config = dict(
    d_mlp=640,
    activation='gelu',
    rope_fraction=1.0,
    lr_head=0.00689,
    decay_shape='linear',
)
Each number is 500 + 50 x the weight over its row's rms, rounded and kept within 0 to 999. Layers, rows and columns count from 0. Numbers have three digits each. The size before them is the row's rms in percent of the matrix's.

# o: layer 10 attention output (transposed), 160x160, rms 0.244, rows 32-51, columns 0-159
# v: layer 10 attention value, 160x160, rms 0.256, rows 33-52, columns 0-159
o32 093:530550586520507475541519434610474555594596510544431439484532621501534497478404457531396498512455496467434482534494497530510487349437528537494544488585465481516499468529556495515493546446486477485455500518502544495449474473514484613472575561474523543517521519471588530600539529566472580481529506489521574419556506523532479444447550437577623545501500575480518492503559360431589469512570546535576531586554507425466524513444461490486524531561482403526560506544481550451474490551472499
v33 084:507533559550469510428469517576412502472458505490505488566641536459508538540535516518535561503554508534464500473544460523458491542412455514609562486445378498520500468461551424567555522527516520582547444489375484504503521508550480528475453532511488530539538502445434451423418562468580408499513476429488482497494414436526453518535573585577553522495470598540523430506444526538552467586494479562509464518436464566454594453610469534578551479582566466517478451532499498498616456571440478
o33 093:456474514493590513501463519408460506493449518548543481487469569536525481386548534541541537567451463523560539480526536499558544470515511512461456553467627517447557554558432549482516487494520529380404480423601431549521537583584410562516576517521452401506441467574602600497522506408455496503463590563469542578550511568502528520522446428436518474565464489524468527437518548467522572503464583505527535489433554498547527574494507543429452490577419515449549598513465470491509549556492502
v34 090:452546508531440562565449529481474474406545506456547529501406450518509589494453420528424478522597579406456641506581521517492477415577488572547513503482513550504548566560535529539518512536386453448544514403467428530477428451491469511461484444584575523556534577452497464507452487474456474399429491463496486551442504414497512472422459406566519471565528531508500516548505522545580505476459502439559467456461504531557536559426491449451538464458560442534486446449522483552455487540512366
o34 101:619431639430500516510574474483518542490417471457539560543468579499423545542513521506599420437552475400544446487449463501492525569515510561571405465443566437553457522593490512508480483521494547532430521566530521478480502525493446519516496522541533452429542407559549457518440545526506432598492520537516597450434514507423443521561521524493543510515453518567454559494464502470498420553536383615509412527524594503523558474554430483437508470526509450445481503438474545512601507475468547
v35 088:522538506569548495557491468470441512581507513480553458466560517512479476408520494431498515546586537506532392480467578561429432556486484558453626490373503507504559535516412447468482552482460591434510530538525426445478458523676460537458553481489511455477588462551601494475528485580491563561512583507495589464538509511447451616453562555511509514497524396521461434518614480479523531472478527564493574567472500477578535454415488544562426459478495490488553480497534501498535450469499482
o35 098:510460531532533511540391495461562450388558451458491526508526539522527475564460464500591373506455452442498516586534505416495535569547501506441503547566454428443424446537543460475529488465526555470569472487410424548549517510514543534498521528421496398570390518405515462578493579453514548472480412559510390474409440560571518524441437505480521444460499589479504499489429505590514555592460428443520486443458462530455503488422439537461535446524538621461512523486474506469508482515509534
v36 095:456575501513578446599481502564494504373509480427554523453566532509538500570453525524562566477536510402523463473434455445482576560480486478528539549462526529473502464503489572457549486451559523543486363556594486488543467546472455559514557544591549533551538450455456501405486526532552419467389527609532522558523553458458549431590517462531487537568518652500535466448504487468508474517533459531537468502507421578481478508510519455572422485476517400494491520521476599486459447465412442
o36 107:589497552503371625507431559539390480562486495520484441496438520464427501456422487515467584500480567460487496466535525527503498514441482411526554461528517515558497543518430486453538585484459501525555528500475503629526584460493499461508559489427572508463578548402547554519438459501566512465455469508485561476516512547560436399527465488525455506565462610394449496493476555523442525517513450519506469554456520575545416493454441467511537504472489557506469519465563399638563453603548503
v37 092:529517390511573516436476455442540463479542629475485513448398495437538471511413476512538432531567527379471478514491411420444544571497579498503500519453495434535529433483497461517442473541534463578442438602581566425550472497431469490461520488501491466507504522507491523433434500517536407499472441558488559524574497479585520420486519554522537454578542453447512478571497524497576512514529525433508505491454480558525608506392586520476591508523481485543479510502567434588570425595502587
o37 106:544423450399516467531558472386446443540492529576449436527528514463455456562416487547563490459529445606466481452547552540475575429472551463484442521541429486534387558458537563516480505431392508440526500464469560565507531525559561570529407604466544541492431458406531526512425402511583509468429441453510471523491584485480469547467485532531459517525525438505539522517389552512468417501496447467488526526557550472505480461481503461539427487432463410466421473560472434452517474426503436
v38 088:550529457532520509514452421541500445565397495460524470476526528491602437513592514535530490445523555565454416557510500407465527551456472406448444390445484569471496506472444485498492512461525511474495548487483521445464530494466526509579552436481491441594517497499475492533409517431611536451526545450602540439504521566525431407523498526485445462519434387355491434570472421496474502460478545532516497436535457465482505473531470464557440578551492445473578461523574575416400515574443514
o38 097:477319403478504405606511505526510532445551515509531457532495431479486426519465613500510490538531548442415490478527495493503464435505544504458594508512484553486449398544505491471619445470488441528475512564463471512517438547461535572493525512531514469529480507490574550450521488491450539504575442494512386524517499580596459423524470538587498501430400421486465527497455559420519486570519508521404445571512503548489398510469476494513580568464496566525548426491427417591470491454551518
v39 087:557581497438481523626472451515414510506521506435470449515496501477452483431629436480494536416610413442407525575446523536569507561547445477498501514502524500488552478539555408512567505526518478523485523494468516511482492507535516509431429475463509436481466603499424462435534530507467442470584429463558460513509425437558505460561492504556539514523397506519445580520518461579419542460520478444537484536448457500552420539444566478445488606461465509496574432408435465505434446439618553
o39 092:434419499512583509516502444445487484522492542501475361526541527613430496473399491506503471506454562534527406554527517445474555537468458595473508487478549407502531587465534519565499470459515567609528520443461481435481549533494509529420479456501461463537562531503574480537458493534497473472543462481585527447564483482525501468430574514453558588447589481449473504545533367565444495533504486487513516423515480610504526411529488510517620523587473544467507488533477589452615510366515509
v40 090:477572528370432507553399518461457462412454551485513462456479405414540421503530529478477560477528516508510470555547453504436489501626546453487427564520463471419446503447442536469456447521525519486542524497481508426542431476420553466430464482494395369483468496465461450453585401524512557454453576482509457568448445467443489477551384403505490519529485527468493530450592423491456597459541447547456555580490535502552469498514506487457543518501569583572469480480458560529499549499539464
o40 098:510410524468563526507383511513486486439481491564553548517496575439456558487420429462481428522483450406582515486393468500469567455490486480505550508526520560507480504459455532577512540512496463487540443517492449491550528511507603508595479508543598488560572517573466427533331474609584499563576466528555427486483514482469568519457609551474440511480440407478625512592414502538585523490453546456492510528458527437461501509453491530549543425545501518417518530529439507518494488455529498
v41 094:519486523516519552489489547504547499417471545466434451423543494558481543423499572470529458483492526598465447493496489508506535540445594471461478430446472485547554455534570553457535515400533575431467587555454491493521437411535441453478502527562517511563462543568489506518537442513552433429459486517538577460649562546544612460605519493518449469430560515455421516510473466515534562472469497485601581433528609528510511610425535432611505501528440507476462571453490457573537507548514548
o41 101:506414476510488505485572597557610543519535613462450404482499528532502456527427526396471515530479440507493519509444442525446469511501583482454531507488522470554499584441537486487509510540537448518450536384459476478505512488525606465516508495485452516443459375447504559557560467635501476429507428514499429453438569576524501510479494542521569508605441466429470532485503478518579528505542445537529484541592502586590570494510532415428564521461539447530537512501501526565552549394415578
v42 090:426508482505469548565421465456549434502425576422493430497481465607526439409511523495447518593467549527494498494627500439504523483431534507418468467492490441445578477521568547495419421557577617554454512498533519533488561470518476479502569562443579409422470605524543542530487499406518512460456489479467532532384475527469491546532474556375488555423563450436533568535494563558498549558570478507480509515552508564522518555443522459583562568492460484541456488502515529439480512535448558
o42 102:475382523529457466484553525480505516459517490456449402524582517446507549596580503505425597564541532499493478471458455504516509454495523528477572495474591576600459539491488468462478572445542429498444473417472426559510484546512534580501494532553479555567589448454468496367531483533486433475474540488544511473486462455469561467575584503545540496526524514461621474516525456634525502543442476505409454585547469502510496475623573548494553521362422515486523507448465421530506527430478489
v43 091:570585542479513505460514465472579527454450455546523466494540435549499429511510613494567527557486534480433380551576478541487599559587492465541466564522601473527584462479476428496508570539461574587495559591488527533502561436433438554456439486486476495471505485406451492502538489500521542428549541461449490502421488408505508553543433529471535413483449487624521524526516517563528538502553465453544405385527551492567536438411489459512446497524458461591521522466535525524516615529555492
o43 097:487457541432579478440468498498443541592481557500479483569526546409543533563490547438530454517535481443525548447584556528496518457460444511493556582441394557473480491448525553490529498462540414396467487444412446555411463548423539513462550389541577535504477511464512431440443479517549459558548474433453479541566575518473516487515490448515614529536490500466518431591545493438514403475423482526599479528478533483577499514489535503522550544545486531572604541392479534501519483376564527
v44 127:544492527478458533596430542526485461498543477528418450583486412389428453524475423516548502516446479394470486527441559598556568442513396512500514491575446516580485528491457486498460407563516443478520557425498465525457550521508575496535562459463485535473539495507487471471509512536537631514522493442502395492550495487455422471527486495501486507533441391453568517516555501500419557378494496380423488558501542464508495506617510544468455548469501566542488533544538441376431497446544444
o44 109:497499465534568490490498474521512445490479505493538529454559573532525457470536539580576548449555471456563446507601436482474421498431459584431535481491512519387429439512555452614519540480464498527525492560434462504486629476438487348451539521549489502510483479495426493588470504381509479457475464440553493565517412499641607448419493475478434481473550469472555458487586499476455451475514530569546457471474481483493602568458504536589472438482504484505408437469514542489503507485424557
v45 091:379430483516548501525527596497436483459424603527536504504487508517555453459452457496472427486582597495510543533465525494618501456516471440502586475562492512591491443482505517595565520501551505483546559537391502404554555471579476515520488531607487475512524528426467425454497477526448585585512446556560496544513486541521514393535436490510495451446465531527491508435468539520526558553484536577482444528518544567484489484399417408553558514421559546460510529446484519445396446531536603
o45 096:558574544525447534466654530472514509544475473494465563534544506539510455590531513569498462489391521521418489525597510492542643492514519557568532429526508565483479534465401456484558553555510436552529494481517501497467503474546493415564581466485508426517526510514445505516532419503532474453504433417504437529460528548494481548486543550531546517592575529486445511434483528394508512607485457447403465502559581511510431557462372524411473483489509583485522465496602505426531475426519581
v46 105:456472460474579441542588514420573618474538498557499519555565534557457493531441541521473451533482526538460575497478505522530420480399512443498586516320505472423453532420521524474549548488534401473509485492558474586552483450522408483456549516478486571508446524422573523468578510483436393418462596579526554479470488486490532460516487489498502456415529541492457548542458580449540513494515484474468513538503517514557458542409533465445551560516549437534549514401463559482577523595461545
o46 095:506584447580364549442470482517502542531522512479461550467577519530456575531521461530451496356546589431402462450481486465609535480471592514474594425531531453519557527450451537554480516502528610470475491517409528483507514497453523570511525523529533485482547429526466561464422453528576528573488488533546509508558481522495503558447454496534484562503506494494517482436463421566504458523418561588529397439555493455434468532624461459472497371464533583517537502496414511580557504491493502
v47 086:518548594507513503461568560473431459552639399505473530426519586501427572557568592491543535514471501542463477537568545428519464520448554605481494380503521471622533542527500507436481499471552471462498487518552553554550541474486430480491540503536483510467527547527552436474542551394495467544455528520478513599482497612599507437524475474501491497548435419498442434441454523470450483553473428540615501514552517403517383470493521463504578551487486565483552486471523566554507492566451543
o47 100:446480491611528486427522576536519538456463443500443520568426480473636403463473537495513573565421609436438561508469452589503481494491403482493513554534472487488568458504436565474440486488498463552504551496413528556502511522446499514416400455586419455563454410493506458493469527549569532457471500476404567525580469508497502428444518411537525542529446489448445484476444492569456532437517553557503525583493550561470555536491504446427434511527591480518470443576525457467558427480446439
v48 102:507488601435499452573447426475487416509482528427420518497482459382585454486477516530461480497568525445534495486512586486425495597514538509477486429498478515529519487436470428453555498435516506598534552572401402563444514562504518491450545527544485425432519587547395482546485577518475586541532437458448520485461455495526517481427401516438547542482421459514557454447447493465581480425562563441514531585496575562533429474531486439488446542492573546511505418528548511429520535432526439
o48 109:530392499577562526431557484484542499445444511503458445550494586601460440547547513545499459518459476477518579477581409535400586500451495497573533570550451493431591507506551559476510480517423556456478502481449389491569517525555542494583495482451421460515500489556484433521520504548470555440467459568494526514427470534468457455465530483490460437485466538543434482637499443514436405467459495473506469467599455503511360588472515505549478496593486500481511525488404572623478538521530502
v49 087:545432481485460436613477539528471465480458442509531483533601501414589538460476558630475388490443467453543527531446494489498516535513491550478455543467557515478475516526512578484495499527580536460388412452528548478493500486478440449483510529571507512410465458524477472518479417532427620502671527482608444497665454542492536513466519548517534549570503479527525503537535609432528458473529434550534500571507574464469529511494496495457473506482502506446543473530601508528586481443458456
o49 094:524560433552514529483540549519483565459572498582499485551424495589501546564522481521490515484569481482497575545482538536440385418394511433522479534502541451615555417460514524568454490465476539533610465498523542545439462441452447420522407596454431452574448562413513467456508436538578433466453552457415450474447525512544515518542491488453540416520568475549464547585474445488558548493407525490497502476478474517586525543563483491493487484545485466425494522620408544537569478481478561
v50 086:586529519486511453639527514515527429445539504505463526468436593562432488604552476426465467465478592510506507482502506455464566480531430406538477560447500548404479501486512491492587542520455594438492504507487436536588493516538510549513507526427543484554485485478456531561427552482477511524517528538418402448490511516445513522652495458448474488562519484450492555518589498414562426488457516567503444541518511509519555583504523437439491409474519483511643565501559493434472466470640449
o50 094:444481500556503458450446418477572519505535472498525567563500517513539504453466429523604525453556545631370550493569449599478527462584473485499523552501514467578488485515470538382503474477545490435521505547345495506479513445438423478559549491483537581463499501445540503614540433490548452569409501544502545505474482471451503482526625574534589456503459389454502456444509509601476482552527437523556544452456470466495449521459541516512502547482469534438489501493516451583550543613489510
v51 090:524455464557470539606542575508547534617472490560552494468539523550446577471427574452404467445559377511483579540536553436456532473490500531581543486609536376491478498477432473503480519545465470484532439616529395569445510408538495545515531532491483453588552467513520498557491502424465445517490552545519458556532493409436456455477450499500525514482563546609467575572518500518519441586423550573452504454533523483482483525454571513569512468458505492455405498465500474502501488450401541
o51 102:456482504409408611461546572517384518494559547497434480499544424361472516441576537457582587480457594431490474551533449497521505556568517524500523489500499442459503493517504532483528580500564449502525548483452625465514454461529450424427533477554512599522466543352436523483609475498510479466447525557515528470514399495522564547562447456465512513444483546556496580544408510521489585463564482431505550547475567484501474460519435452459492446520484575514540434508492517490545567505556460
v52 092:565522493525527558563493448448527529496534496521383450583411475497515451446491551521452544564492381523430613572437468600475530528557461451539518539541484522528485480460532593447529402486575481464587461486594470460520515465533570538512553495453457475607431532458510473568499528559435502592505486493515480462511481469563557373574448471408478517485587493464433412529490492593529586556534488532530477570453513524397491456470424540561534459460506474520519512490483586438537473545446487